config.yaml
n_layer: 14
d_model: 64
n_head: 2
n_kv_head: 2
head_dim: 32
d_mlp: 256
vocab_size: 8192
activation: "relu"
norm: "layernorm"
norm_place: "pre"
norm_eps: 1e-05
positions: "learned"
qk_norm: false
attn_scale: 0.177
bias: "all"
tie_embeddings: true
parallel_block: false
init: "trunc"
init_std_qkv: 0.0625
init_std_o: 0.0118
init_std_up: 0.0625
init_std_down: 0.0118
optimizer: "muon_variant"
lr: 0.0118
lr_mult_qkv: 0.7
beta1: 0.93
lr_head: 0.0123
grad_clip: 1.0
warmup_steps: 200
schedule: "cos"
final_lr_fraction: 0.0
batch_tokens: 32768
seq_len: 1024
doc_mask: true
train_tokens: 145900000
steps: 4453
dataset: "wikipedia_en"
Each number is 128 + 32 x the weight over its row's rms, rounded and kept within 0 to 255. Layers, rows and columns count from 0. Numbers have three digits each. The size before them is the row's rms in percent of the matrix's.

# q: layer 5 attention query, 64x64, rms 0.172, rows 0-63, columns 0-63
# k: layer 5 attention key, 64x64, rms 0.153, rows 0-63, columns 0-63
# v: layer 5 attention value, 64x64, rms 0.189, rows 0-35, columns 0-63
# o: layer 5 attention output (transposed), 64x64, rms 0.235, rows 0-35, columns 0-63
q0 120:161104102056147096099094157079091145163112140199100112167071158152179133159153118133099133128103174140078183145091168113109083127104162077148107148132059120132153145139105107122108132148167164
k0 124:191141129106107135126144143088185115060117067125138171099166114061102150141086085075124132156159125143087165132145068134160144133075129095120059166100153105149150133112109154181131126141102091
q1 097:103229140096148147131061118080109131090149162196129125134137099123122146074092125081091172149078114121170083141127130128100069104177128128185163118136163119091098133152152097120132123119121171
k1 120:122178110115122142117143134135055122139159165090186112080097091122145160106128158077159115134118110126093109156154128157107077086077105074144076164102154078125134170145117136159210098105167092
q2 111:183116134097093158074146145158087134153065147139085119186076109129129114118159055124111112115061078104130092155178133166173089143144136152136177139111109102112183091145141135104164141126101174
k2 114:103126112062074098149134194183036108069132177164088131107115140135164129148142077131119140139124144148120163110134128149124123170149181063155063138147151092099139150136085121133079143120136122
q3 119:080112131200110106060120112120177149117108125126148095115100128170052122138084160147138132149111111116101092123138149111097151154124067120057179110141200129134171150192164133118134095161096153
k3 094:160146184167111099132146191161118137189133163126154156156114102117083122108165184141093145132095091125117105142087202125128105149156156110137133082156111142156210126148122064126099184106125180
q4 102:058146128190112117122199150082147162119053132141138138154124053144130095101148128179158152166131147147122107123115133140129135171159094102165189100133107146135152081175146051135146141121156155
k4 119:139147066123158118124105110166093123085141125125109111135092163099116147156158172092124115149047122159132106153140176130143086133103231141125077144176140112165161140159108137197110077126133179
q5 112:146131121157054165108137090140117137112106177151168137160199077107198053125111141165114115091070131138172095159189135083120091123156090109115122154133134109137145105145135092093153149149130181
k5 098:105117148091126107154088148151104090092156169078078155055117118155093176145157084072087146137079075157160132108123141192128126118132154122169081133122168129159108124085122099110192164113141168
q6 124:090046112149141135160120099146146132109114174125110091173119159119089064093133124157108131118133128108186077112119155111159110179207092086147119111129113103096161075149139093107172136118086197
k6 110:112163060157102169104136157190115125098134129148130125094114173114191159152145142158143168151065113131158173141140116096151108150150214136106071085142142154094153126090068145156133136112146186
q7 131:119130140107190118127108177129101109140135098168137139126119078122134124141162096136115102165116163105110173082138144079093190140167204126156107072140099114104163100066061101094082180107158153
k7 117:171138093094191106129097174135141149105095084092179129156098223130160135107127077092141085165131171138109136106129125145185165102107171151082081122110172101114091130127133177139132104093130090
q8 118:130111110144091126101104102142084117140100187168118127178083188124194167134127107100086081126133071103152076142157145125154058101171095175116130114123117101124140125151169199124145121098095180
k8 122:113131104093054154122176183143109121103169164177094119090074087097143169118096116177131111102087157138170133122130073141137140125179145085165080126140085113110103115112131146124136215140173151
q9 102:175172167114090118137126125136188126135165190156123172122128095188083193141111130123088069153115160083147096125149112170109105146134104178125141065114144143082159123128109118114086171079170089
k9 119:045071115066079125140100183156121120121114130099144053142192124157143134075078120151149103138142164106143145111114152114122133092141150055189120102127124114115096147181112111120176128130092104
q10 141:106111162166168157133079118080181135133139133125113155079153087104095156134127147129220135082170121088136118114111104164078137130111058118158152128102116177149144186086161108160153123136138058
k10 126:096131092202154113143092126131117109128106148105162106143151114123151097138169157139101178179136125028119105115157156122082159109129092130139197094172142086154155076152158114054085134146122112
q11 100:170170094098225161171132066131132117149140097158121113173169197132150130124094082103172108130130114063097138147135168124151129102098104063130130165082181113144097105089154142118150120130131132
k11 100:087125119142112076168153171103112151111145124104102155032185152126154106156136091178152164115149136137140107150091105160062161120133054142103112161087097127115143110094083147145139125064162090
q12 087:162206171047120150160115095123110069147113148194099138110147092110109169183095155144125097132098103176109136109123060129117176161132156087105110109153122193152103164114124145103159142135121118
k12 097:143120171148124128129115141061156101122161118079158128144114107117107118091144123120190119106148119097157203096119203159132120100078138115164205147098127076150116158113099065124117156092123054
q13 117:122158156160103146116109112140130158130134131103164107185120158102106136095059145122093122181105138159103099170043123069180131068161181100110172106156137116104166072122094139134086149161111166
k13 114:096148152063132094095188169162157133166076094146175102075069116152127165101119143098114162103126111167094129140118124117133106142091160148119068079142081141132098158119093128207127094122116182
q14 131:154137155106190143149141135089183102108120147073088178065115083129125127107115115077188131139131073138161096071139133155072129123093081150172157102129130175117131163101128144170116108109197106
k14 105:090105115232127126152155112121105089156118136104160058155147116124121111087102119151127101146109159125105136157152205123128132126112092118158176113117155079115063132115208117062151110137121085
q15 108:088119091138022140121086153173128139120100146184099141121135147136168082173182143128107135099142093125130116118140144120187163174111150171097162136124105128094128099110151064112090184129143190
k15 104:159157108096109129124122110119123069125167134151127142198138127116150096091136044078125155147084143182177182118103117069142136058114186137154083131154096130124090167122099167133112087089121123
q16 130:146206118107137108129137150184119152074106076119176107112162099137099155116092130083132103057157155138085187137109111129174160118142147110059092151096063130145107133114101120159177149166113101
k16 108:122132199109132106145107138087122146121172118144113189148107109147116190175132135086135150153184093149135115085132130150082142096095141160118149115140149236127164156110148104158060136094183106
q17 114:082071153123144133164136203122105144146125128101107110105078167118097155120110113179132087126141095141179078167161165154053084123153086109135165094116151085109122165197136144096117183113153121
k17 131:133093155192098144134138139154150158138108121127113086126096149114220135140129181132090127181116151088120124133147118099111137132174192081125164129132137097131107039152098123129166112123066203
q18 097:125113050109072125120099152114107139133188103126124106150098083138177117158162138105091158130135134157141173167155139075195170071108187169097093144156102165165111154139101103152094185139124120
k18 110:222152167065153152098113103160153144081160151129117165134160112147122119108088126077122089083150121148159090145134089188140131117117118115119127123144125169183125095137171154111107026130108098
q19 102:113094153174125149148114168129158076202160088089142119107213101120144128100093170131149170135138104177073133122097146165142125100077131055113118157116158112126059129163110100134143087134100113
k19 136:133104133144172123121115086126169126171063141059100159152049146113145095149205116119124143074129072127149131204128134137045165117098120140160164173128097132109139098106132161121141120131107129
q20 118:118086062127131136077083114154128149154093143145143104166123185142111064151129132133117144184091131167139098102162173128162069156111112131096163092177116118101195068179098145081119136099156126
k20 114:160141098128078098108152165151084152107094101109118159135142092179075151123135095172094170120032155127129149170123120133161124132131196088142075169167156123087142132139087155159131144112076173
q21 121:129171133122109182067126186120137181118141182121161124098045141185072105095128133085068124124123100101182113130100139118172097187179127133132101113098135151140134147127138142175114089106174116
k21 124:111131138160137141099181099161145190085089176147132042172116123131126144072110097139131108118138110114123119084196160107132078162131076068136116097105142183144110187172127124171104137097118117
q22 099:159152143099105104116189132087137121178121145111143092157155173173103156104163113097101066087124107138125119115116156194170148140093144147103132113151196154051151143095172131167167130080181147
k22 102:112110111162102140130234120141119131077140124173146077185154166188107126082096086173146152164136143145149109112088172140097126095166128109126099160084137166106157115120103153205113138156119146
q23 105:123108166130158107145106123134122071152099155152102094168164051100106057073142140117077172084172109188143141106157126116102183138144118145126146134108086146140078177120153162188117090099146112
k23 116:107109172166171135109111124161104085085183087099105126154073136123124100026181144173106136105125078134141099133133123144158182116086096124120108132158168110134141177089184128105170095154159130
q24 109:113136107142084091143139173105147051141124195179138127139081146146153069150114174131156152129150094139129028134085200096110090120118119145125156171119109112136167158173173103106125132125118133
k24 098:099184163186099155117138174128097131104155142089107109145064112114128118135043143111061132132103152136097144169104150113104143099119150112184106151190168107197168173114136150121139155116097171
q25 093:129130130138087182133146122154119115106164141107109128091088106171100091100099142082173146100172133158125089146116063181108102137051141158229127112138129104110150195163169138111118129149120082
k25 099:124129130152105179145156202103096117142150177120171054101089135164122087116082127126125165100145116144091060137127116122119091134151095150135167149161154139133115201184171109079137084158085099
q26 095:195138100108085163191121122132183149119107120146156117116129167112137139173076137153179081173130105144088098138115051072074102085107116095100156093124146080121163109124131174158113142119126076
k26 097:060062142140139107125116169099112090162127088107083153050123097182147165125132130123174153098147144162123080115113115100100102135131131120180193078140093155156119125150112130128115160086047150
q27 108:199189050119116161074122121136108149130096092129114117146087143101153153117147145124116117154128111098125145160134177182159095139157164170161092069109147106119116053119115158134153068063133150
k27 107:132140090072085160181152129132143145128111092180127134101118153164147132109167147155123087110080156152131129053186157148102144116203089085145087150128164116107107157111110198177088174124144115
q28 137:136170097107123137174121157102149068156171165133157096130135099146172159081157092103184116103136095144123138116155120136178135131093180114141082113138068132125048187091111160180144067132100119
k28 115:144163085183139144088172127049128124114155136102097160133119157129174158109111102140127112089172113156141100148122115163133153109167073155161190142141103157139132125083193116152121095133153027
q29 098:095158079185103143142082086149117150154100140143141086138120157136085144128193117168139163143141104076129185088133098086104106148161159143180149052118103099170168057165131126105115102101123146
k29 085:151157057112159100135087139105113162150125151197126088156114108118146143041167171141159099087081145090102130111099089136147131155169205134106092146125138127122133180129118146143106140058125176
q30 101:126084138118119132112168133111126163093138184096123104154150107120146140103166118177086083083146152066135127110189128130112064200156071111142167127061129125113141088204158131089104116165130122
k30 125:099087076139115119143105123188085125090151148138084097161178051093191120152107113121110161201069115150138121084145124135151142140173126139087105151163115142125158100154085129152156183151105172
q31 098:151112156093120138114161123118129154145072181092129101139028159157071147126121144140153116170149073096135089164115165165058037142140109154137133127125121118124140112141152104074099127098168104
k31 125:088091182165101145137173128152119152114112126162168036083178128138140132096089119133133099171109183096113160106110168107152132150185153082140124165107157125148145151160075150170088149131074168
v0 089:107126066127162079092087173111136119097175098166168100133135143163079188143103163158078139140123160119166128116144079106119120159137117144204139185114081096095074145088097106104108170098134121
o0 083:136125129097084169120069091117216101174099102125047138145145115095084124154162120143168124166096098176128119092128150156086136136092189143107183076130132168126118127132105134114160077127162149
v1 075:134138102174103138193135080159134159166170125127122163121088130144133096083123156097080142150181133133096109099167131088100083092130168066120112204134164157130096125130119147121085074049152117
o1 066:137142206050142111113104175125059139106114120123143108187177116134143139182154083171124125101136125119160152117103150179116164174152144156154126102086098108135079069113141131079138174161101157
v2 079:111110113106152090155175158100121110085137170154127096118111147106182121124116153106151127162117152140082107117148173179169077128150176139079162080095196154115080105172142090081057150103168137
o2 077:150075078111070107147089160149121090182110120110142132092157108167139151095139115123125196106117127162099180132129095163117141084098118122137125222140075073136078150175094130105138147155084144
v3 088:130178192154105129098110169123145161156172157162072142138122142086119154167154076120064112173119157112135177114174155139143071129123137140153139049106106108125077120146184141066134141163102124
o3 085:089083063150118139145117167136129105140146088107162118128095161131121158075118151215175188103162127129088130106068082130116182113128162185120106183126146133144086190143086130126111141157142132
v4 069:131147124124111140124145167109197129063113135082100107072109143188218121121119119173143130070113120103088152145141129107155157090124169116109174084131134155064179154168145136094162141096168119
o4 071:151091094136087123161210139172082126134090113174135159155148103121142130114124172069145194168125169121088150106190163156124101120091093113149129174130115120156149121072083085152127113191113140
v5 079:138120176137155058121185131094090118094074103093106081159107153174152107151171112129163158102122136105090121121168081162171154153147114166160159130171116112102147112074085160188147067121103150
o5 083:162125133128138130127113115173141164165118193229108183098104147134142130139063160114149081130162134145117136134129153039103082100134085088116124148097123108133188114126151072082117145101154133
v6 093:096170151173118118153098092172115100114154082113181149087118123151104174088141151108151086109076136169147148157118104104093182035148159088103124152110159160157144170142129072134093143082143101
o6 086:114114193056170178100181119138101135094116119071133123206147106119134083100118123109085150137158131114135087173128159111189105184132121174073112125119118152097089095098149155153163107130093152
v7 072:153103141133163127121103173147087107122195105117136125142187134116131092136110158041139142160148128112147164125190138146112198065152137083078107148089182092114102135107111062145103108164150146
o7 079:112175188118164141120138182132140134127050119118151179121090114184119145122118149171088163122164096156086082162047159109159128130126127098120131049135101118132070080148148147117131152085137112
v8 091:131136117119150119087118176138112152184162105114151099128166162058154086139151116099135063103112194130145071208196117128121136097108084084119090106127156137125153116126148173166169118179116140
o8 081:102133162124183158124142177077108168099099128108154105135059057152098156122100147163098187145103117105126163106108161098124130155179125123117119082153111133135177185176109101145104086084175081
v9 084:141136132121100106090116100153137114144199151076166105109123106101154095131112130156089129140133112181137166131163099169134174145167104100157135137158109081068198115043108200115159116137087089
o9 069:067126086140151141142130157126142132056090193189117187135064192124127165131127092133140063159106108078170115086165142079112101139126119174181097117152164145141137105127122118133139137119160156
v10 081:147153106128111118069115096106148132127198114123095090116177102170160129079125145174160136099124044171140124075148151131097135136154135175145122148080145065131142112118063069148137167185130135
o10 089:111116111147130099121139111118138111129016161137170139153129157125078172134155109053138090168162112105140134139060095168125065121138132093163152126138139164088092079130149189121115143093114171
v11 077:154139144136113102145156134134093099151105089101106173134146138142132142104090088086115089115112071125054170163141211100103144205180118181152124182141089168137130062128105134135147100133097113
o11 077:112154152106164146096095114136112127127173183203091069111141107085172132158175158101142106120190137049157107131112040108091129130126115128150119089109133122182153158115175114152119166102121134
v12 091:115162168139143121148101108132108111174122191093037164159147165069117142134138126121139165148041155131128152120127120154125081103144107124064157131138055164143078134142159101181099155133137106
o12 084:142074137103125151149144120175129099089133102079147086139161095147153095125113165160101117112218129188133099135127095053123224134143137143099074150119159110104126143154097156092172143162135140
v13 064:103129098149065099119112119153134132121145088116165154152101153199115113121135140090150161192162158125114154114241135131079117110140123109167120140120165127136144125127090133137074037084157152
o13 061:149115175069197167150126152088107188187100123096115095121135100113162154171133087181165125102160057101094126149076132189137097115120152126112110108112095115163127101165130127088144186134148111
v14 080:126093046127117194136160106105123155133116142054103145188128113161098175080196154122128126159150146150117143153066136178128104167160099101091115158151124134164104125108116155119119112070070135
o14 080:130103156164128090173065135154132128079129069140132138139151106161192073197135079128123136077133097136111133114181129150129102131097176095142077108102066116113185096135133087187132143157135100
v15 080:147171053148125114147128174195140117110165124124156145157125082140101164111172090137125069142189080154146132147132120122121144154123095084154108084108114180169109132127079108090161140185053114
o15 088:132137165134166154124085102124069133146097088121096127158120168086118109128134129113181237112061136091135141070077126161087111142130172128106111148129124148128186158122186152177124119088134107
v16 071:169129143132122150145117036065180100076158143088174134165077108143123117098133123170139124143102130045088163158156106149119132084105132108135139092109108167143133187152121099174131163111116177
o16 073:127066159126159177130200148162084127187093138115163107107196153163117087130112107094175153128089202143127082155128150118106090119098155099125132169117115087101106107085143113133159167147090093
v17 086:151122097131145154118132162156175149160046137174099131133103145156137084164142062157080066106151133138144116070163115117087123089114126142154148081191099122092144072130146112174148088160078137
o17 088:129162091122112113139133098057091147129181130124175130104104133109105134115126190130125148110080130094118178155056175171070124137107064090151118171117188121153154165101097110090138128127190097
v18 099:104174133145091136209134126100134079091136129046096143163165117167067172125142149065170129105097120130134114124125090141090144082191123120125118186179135166134092100169107098139136100109121133
o18 075:160069156091185178142133098190070181140105107096111116107145127111157060155150090149135142110139120167130125191143086079114088167105125084089120083101096093155147139121112159159140165090151130
v19 083:100110164138191116130108150119101128096103127151165123073174140084086081146128124090154097131124157133198174170069132141112097062118148105135136118183094188172109169149112124154145200138132129
o19 084:146115149125104209144131133138122154112172151095143135155093138067105129090095165136044155103108095207171120130143106118148213137161107125057119101152147118132148129144158135129131070138155098
v20 091:122168106137101175142080123060184126086094207131082112120139145140086139164142137121175129166131151112216093164104180140098147095100128141125076075111145131128128141096107096116129174160100123
o20 093:160143125140109122115161144162099171110108023115157119153108155159118075119096126167082164068128160151077108101161093188134056153114131129110181149118103125143176123176155138120094154161135119
v21 086:105225105155141142146092127145182118064100121169126116122089137084129146109190123170153084154110170184148153140150121137071064128145116141105176193139094105148077130132100112106136141127132108
o21 075:145043073138094110140127107133161120188125097107144141148156103122113124097098144044102131073150102105172181151081144169134189082127154146081113160119150143137150075148120182143149104139150145
v22 089:162075099092103093069144144118106212131121096155147145153108144139117126156163162148066141174142079129110146109124197142163074156176086143186119162144115113109101131113131163104156143196108126
o22 081:066162062173103173131043133095168119116168157127105169093105162092138141138125090163196134149151087146131159074114064144111146112111166118191161122158146085139128119125137109112116142094140112
v23 088:130129142128126137170139126189107090185089160120121115148115153126192094180074135067151135157118096137152171112082086174112131090186119092071114147124119145120106096186172102115128131061106094
o23 090:105119126109160103170076153106122127081133133106152143084197086135178115097167100173097161075115090120136120204147144116194173125129091118138089152114126087169092125118112169140168158134192146
v24 085:131162103135093155148137083138134128128068170111144163145041130124117156082130097139177127146170113119096137178138096119140133121127112092089147088094082185058135113220118097081140107153110140
o24 072:128066149147141114129168155131077099162133132116184138126174108124147108131119118104128144122113194114089168113139170136129115118119132111124069223150154076146159153074159186174149186159085102
v25 081:156143173132109111110113135105154075150094153150150080043169145081161109088149116184114091147151116149055145164152107128109096229130144115120116086123131118164188149099133144093142114137124105
o25 081:086143105156123146103171121110106087131130161151161126163106171091143165146109117096137156122108117030142118058176095138109119046173116184178126174143140150110130169110149144153092106177122139
v26 094:146115153156163068090110138192126112119150115120148145142150088110189105164085158126151153074119147119061120118139088146165093116104107134116140074117122165043058105173113172139113084090127127
o26 078:159084152106158112139174159078131081142069124155062114110133119122103164128158128141140106167152088111174155143123166073097207131147104120086082194116117101157127154071119115078163152106152144
v27 109:066164156122122175176153081163116135127094120087138154122149092101091108101148202130174160084140115171104149105089098137164116132131112135101093155152210163133133137132139108159120123123028112
o27 100:179132117160132108132107108138089105078156114106181135162135189152166083150159050116129109100104073107193122180160134088152105140187107125074132105141101102130180095106145161186138120134109121
v28 071:147116145068066106103183148155113184178180071068116154201127142062159095105177117085144100084120128114116113116111162129108114117144117148110155117122158151097166145138111081096126090115098154
o28 072:099122136195180133146097140090118108149141179116221103073144107155122142095135090135160155162145103081072162136099082122146118120146110095114073079131095127192104131126098140172103142107138076
v29 079:144161184121213094093129090152122122156137169097118128083189120103132115180098145173034148150127141068112133103147117182170152077119135092149138118102156127141119151157069149129124109110153115
o29 091:092097147105094098137092175106107130114111101157108144126042153165103161082080142128147154149174112217167110160153161038084153117156110146128122173167134125113091152117146110097116117132105152
v30 094:170142081137109107096170087114123093135130103164138128143164163108173086167141150144097135073178042117101057158167135102126180143094131085111113170143151124134087126156067174168152112140132133
o30 089:105185169089156094090065150124069160120074133178094124134098106165104171137108103084126130174140159101152177100163115116102136138222136098153170124128132117108177094097161146093110142111130104
v31 079:113131091140137110139187094181087201183111097068099175130127159123121114137093151124101142140146135088124158098131137143158092076182097116185126130146064117147125109121095184152147061095097106
o31 092:106123209123104118152064133097159151103175157198136122123110119105166150102149130163141085078154084162190143113109180077110157150161127134136111092108142136151122136116136029103110146118151157
q32 079:106167085096114163093133171114099108114138142078151160143118130104072181068110074107104107155147132166180141128153072109120138102168132151141164139190155144125087162120152190162103137167093062
k32 075:107102003192113111137118153097145095166191166113154147119107169144138157124117117122170178108179177171133133124131120141094122128097115123148179174183129129151104115145163141106124156165095115
q33 075:109186118157121132112048134175166192140144106087086075114114139147133176169140149157142114139127107128120180079089093157140121097139236113083090103143100103121101141141105131111150138101106106
k33 084:148192112116106163130156151166163147160088094113121142079169108112065114150081141105142113128114151175078151104106053144163141112121141133122131109113174086128102136112073200155129144120152042
q34 080:171131155094162168159216105078206079094139135082133156127116177128100106055136146109156112110124094137140137141134146133185138100124104139093107117092109126090065106111110150156129093109149073
k34 084:100068138147130131166151083105175081105165127063146154175123126106109058073127116147144111140156099113174120167174150198101132143152071164144152094205143134120123133129120156081152110124128096
q35 102:163221119085158151118152149127087092150085096181124135209165157085164150131125125105116138143104177154082160060138155136162121099126164114153094138098108116113115096074091097161094141139146135
k35 098:131136166087141130108146133078147131114137129146151139163176150130120159116120084114196128083194138137145102094160106203141097111101073180148130126075141175135081172121143101182073129099144068
q36 069:162144187106103192115214147113087151060112159062163141126110175112137108156078145140085108130121101119164100139182151144133148153133119111086132101151156151089181120109110083127127120109147067
k36 075:153122117131112119110162112116152096125105110155089097154113133103064077128147156148122175141150127083165072144136137167097119152127106086098101077115160154083157043141101087076165084120206094
q37 090:187176102066110167093095127143120164139188113175107156155101178150171121123143085155105092061095136158144152104127141111158091145149160165137033111108131115127113139111113094151124118119182168
k37 072:163138148089201128128162137062163148149135125098148202124127130185080149130071122122121098140169101159082140083169139181115117126075072146148110122127117116087132122136146133131098088129171053
q38 109:110074170128144085133167151094160112101180123119139159090150181122117146186121144177151077115185130107144127130100120160089204141116084139176113146128203133109139178141154156143149152167086090
k38 096:071067135166127122171120164170128096176090146088091101120161117087146147169122154153128142165173094116105091150104130140113166072102181136188124175128167096140141123155114176088134139184070144
q39 069:117119088146127161146096159180189144146114133085148132164187091164130091127164087135093134134158104093056092097134081162120115131080135122111142110132068102159086078107142078112114177162148186
k39 085:120196110125135147132122131120146123077117150209143082085169131142100147125125130118119096088144123131149148138135060125168145199174137072053149071061101152121078114086144149154135127118108132
q40 071:111084100145195053134194130115142129176116127096081099126122090124160119154109130075110114134138161092083125180074175088170077104127131126086117179113149120139084156159177118143148093157126105
k40 076:136103135140109041195130153159088102152168112127041087103160073123190125151140117103094105140175117145138133114134137110154136158137143140088093133147158154130122220147152131120154109102092172
q41 083:109150125165110108137156158122130113140146132122114156116070145123118114150131146173128149124087129123148113143094170109072136139143168147072156119132152072155219082178145142040104149098056188
k41 084:124154110123065135134088132180125126104134074152119125122077175138183132131101135135114116118120124201142129149147106074149080130145200143096092063127167129119180121138075057156092123116120183
q42 097:109120088166084095158077094138141113112166133123147161125086173085180165148134116169109084176076124153132090105165161099161164093174200124094089129169148105096149099166103114121121112151097183
k42 089:141146063101057086152118141134156087096122128143095181121087131103119164113135142137120102112066135153147122103150153182146131114086220140169062180136134107078077154156100112140087125126124136
q43 080:117115107157153128158086127130100110169100091124077161098096162163127136130100202183155182166126135177118107110120150174070143136106109105149194131172137119096096115171164172044134138141105122
k43 081:159142130150147193097086152166058140145109110109159160117143197137153084124132170157137134126052138147117130148097114103143108126129136102151123082179100089132158096154126094152073227119153149
q44 083:115159118156185124133146157098173095118121112095088101123099148109128098084145168105132145162158040062151072123090148125088107123144096166184169128171168116163146108168136135067103137126170164
k44 085:092191141204096136133138153112108112132140143162114101140061133137119081135147167104160136149106093077129126142131201113147108159157175104146132072192146113153156090095115133145090103095094203
q45 076:096078096171179127122146080132149156123176141094063116077144104093115138182135157142156177164129135093209138119166139121111133162142111144126140160171160155129191146092136129103191143129104068
k45 065:116158120125153115092112117159112141133152151076067097063162109077141105113129166149111194141065130170182086128218119103112149127121150125128093158114183094113181145109101143130172119086136153
q46 093:126182121076177145144144129116117134121082098104109161099133095145139101172146067104163139129130118105084103147116125132173062148055118075172071125103116150133096162070133180197100138105140112
k46 084:099140134146207112147072050082133172124155077112141098080124134162109090131118148172132118104183143110106077158102117150144095087109074110138186119151191136133128144167139160109103092125129081
q47 082:163142115134117097145106110122178108200092104203108091085156093084092147141148108137140154152111113117052167149099082168093181124112150068108133127122129142160145139186069171110139152161137144
k47 085:129119160172117063115129072154115112161133132164180137102094170076136161123133086133176143104124092141156149183083155091095198087140130092095096153137139102132122129084125167189115171095096082
q48 120:148165073084078147107081139165100142138132134171126083153121148103145140157171106157113143192103174153084148128084086100194110124162216108115097127139119100156134073121084135112153148128137177
k48 103:165155142042108161103134158128131111089145123152096164117146160123156171115141082137172111086181143214154162125136079149179159147101166128126090118093120137146088166078151175162129114114145078
q49 103:093112145189152135138101133162095196178101128098137101124100132117077145119153185199094128120093096113135139191104136132151179145163138167084124103136157133122087092139086144091180098141108197
k49 100:127158113068123140135172124146114138137108118107152092170103116089088113105124116128054126160082150118086197114070120147158118117129162117143015133134166110128102128102056152136165133127161168
q50 076:176142108123108131171154126056153126126184135162131132051167102118122165132066131082128127145188135184093196079160109132118109085079106148169138197101136139133126151109117134128099132115157094
k50 082:159137186128083142156120118095146151190130148112086190149096118129168135120137159129104062101159120144147116173151163086058189096109059124089182136082148109118135119126181112157120147107102103
q51 079:095080098182163072139112154142073132095138126118212130140059153101097114097115127135157150136149095127181113089180082130108141116193045164140136133116130105118122129140152179095115143100110105
k51 085:049086110127123084155144162190064150147164143131141125124087136093137164107146165151134147185081160113105125135112101119126103097126191118122130156151120053142090113139104145069121168126094198
q52 074:126158110137074107127182108155097179116148131204156131148101140122120123095082128082078095110115153168149133131098068135176094104153157100146097154115147166141125127151065101150105134171123226
k52 079:157116107097151096117195139045156109111149096103154144131081164128132142134132071072164085156160105166164103108110104124130157086125116135076116191100142187084133122171118173159098090168129117
q53 079:177144126121134091129104143128141143117147102085170162171155033176122087130162165087065139118121136189163166148116199125176175156124122128116121145158094133141123080141161128101194099134133149
k53 085:148119142130074129162154183165130190086110111092188127124173104170124081111111084101074092091086188096159171099166190096156107174134091097109104161128142151126115122106100115145130133161152154
q54 087:064099087130114077143125109120113143105133133113141095125136080110094143104193078194141138104146125086173118140123143137079143164143089108136149191096102077098093096116151146083157156180101204
k54 078:124129148090158100143071167131102116110168166086134144124077135101147189082180127138115134122107105159163134195151121129212156133167166139123076161151165110114123167125091160145123150145141214
q55 066:111155141097058111159109157163091142115120112161106117144082114189123134185200125124097149178106148107164130123087153146153086137133214134206099123121103137097106122107097091116165154127077152
k55 078:146170127048161144078119137119130207113118051129142181105124102153119137155087101101122117146144157178159109176084107143202132107163141117171098153127158141063131137139114128153140103157091095
q56 077:101152122103145163084064118061096098161143104120100156152101079117090069125175142176115145162086119140104125117075151129145114125106121147110092079158134158118164075175096083082181114087162146
k56 081:148101129099128165124153194157144192162123163118114108129092121099111115123076123125116123085110154141205138063120178125148089158087172108121043094123096123123138191117137116190132123102148085
q57 079:075087142168105094129099108144135090114130122085154173155077163097103106119117164126112142061125096104099079126089112167078145103134098138132120167150189157075144148135196170151170130120072082
k57 095:105089113185106133130104157200127101146095098100146126089130135125109097131143159153116207158088167128056121105082135142060122165085192115130137145144165129076120103169114128132163140157091178
q58 094:106158103131044107088109150173070167158186165141149078143078118137114069111171170178148166100083133079134126136134118105129136145165173158147124096158164135167169107173112115121121165112106148
k58 089:161173106084086105131120168167137187109153188163138183096084142098126178155134128082138115168102127152120157101110110125124073136132208106131100120132131117088182117137085180187159123108128176
q59 084:189176114027089125168133156124172146074105109140134185166179102147140135123116107129152118127127099169099163118156128147192128134066104149089113088093154154116107100090128158106127128117179088
k59 080:101094156160118122162151124121163146066144096075171136159167103111102108083083147130080114096176107155135134130107176114145173119151074150127202072086142134116158096136208134135115163131124076
q60 092:154150101079093139108097142115055130147127071120174127155155157116152105110121141087132147113106120186098205154086098116175146075143175088116075164151137117147090136061075093134105112144150141
k60 100:130072148093116136170130138085116130136155096124119153107148143150145180135091108086195115105182140139088170113137141162144114074107077062129111188095150133128073155088143126151129158139161038
q61 104:075036125188151071177122143141074114152136179126131133090121132132167153130125128187137169116116107103123132162146137087124181062127118143156121142165085100156116129122100104071163172152083138
k61 098:144097121079127120126111113188110131143160153142091143119113082135174153157131123113087110073014124141124143198134156166150117096144188108124075125165124121108112117161102157127154168115074182
q62 097:086123088115073115111078112156106162144134136145125106145073129102107157114153146146113147096137097148101188108094124063149120110206203094070090139173124124161107093132101139115113101124130211
k62 087:179110122038115116138155154095145095109119118158107158091105135128110173100120087110145112130138110200117187129146082105147113125131151082125040166149155156142106173106065148179118141083155122
q63 099:123166091141145133128121067202163151173173107162137084146139176136117081125127164118139139128138180117085144128093120068166137096113223132128120139171112142136118100123063104107158120131110199
k63 097:164157169089074192149162121165150142100127120156132137115148192146145110103124080069135117089147133117119136097167072131116135114121156124116077147059116160128121182085110174211134155098094149
v32 092:109142134125039181050055101143128136171135100101160129142167134081101138118132142134104134133105128133090136135194106099090095159134081101133140211171151107097115137104145156174117091151141139
o32 095:108132164104165139100173131100165170143125178083117107142036105123098182125103137117079055122154101060160092158055126130140125113161166146093147060119130149136138120158127104118103117099129119
v33 116:100147149109130198110143133134105145142137136094124108167119209112118180109122129134155186139149133136127117164151085155116143149141084063103154184147078081048124121106057105095185143150119126
o33 117:117151082162100075139109151120232151128120127125106137116118058175111111160132119104035102135127148110086151108092175134185130145119150122136110107126139148142171132180173152173114099119181131
v34 112:126133128112113021144112120167195147124143145096141140104148054197105119092104110205129111140084117133121174099172160145158167122141125187188095099131103133135145095106135127095120122139139108
o34 115:163145120115164152139210077158096106172114114111108109118114200078125127105111165095191146153176102147100086140096058150073090122106131133122165161113149111125094127133122180092131129129105189
v35 113:109161117138152184171156116157142131146139167140095191123088158156070084155144091119146132162137131116106140123155107143118135096146088114170119109138064163041070071179112071097151126152098139
o35 117:131138091098110100161105156097114135140171093097124082097181070105128158127119153144072195131123127125072158132082137191108142121096122119113121182109146097209128197136151162117151103168175124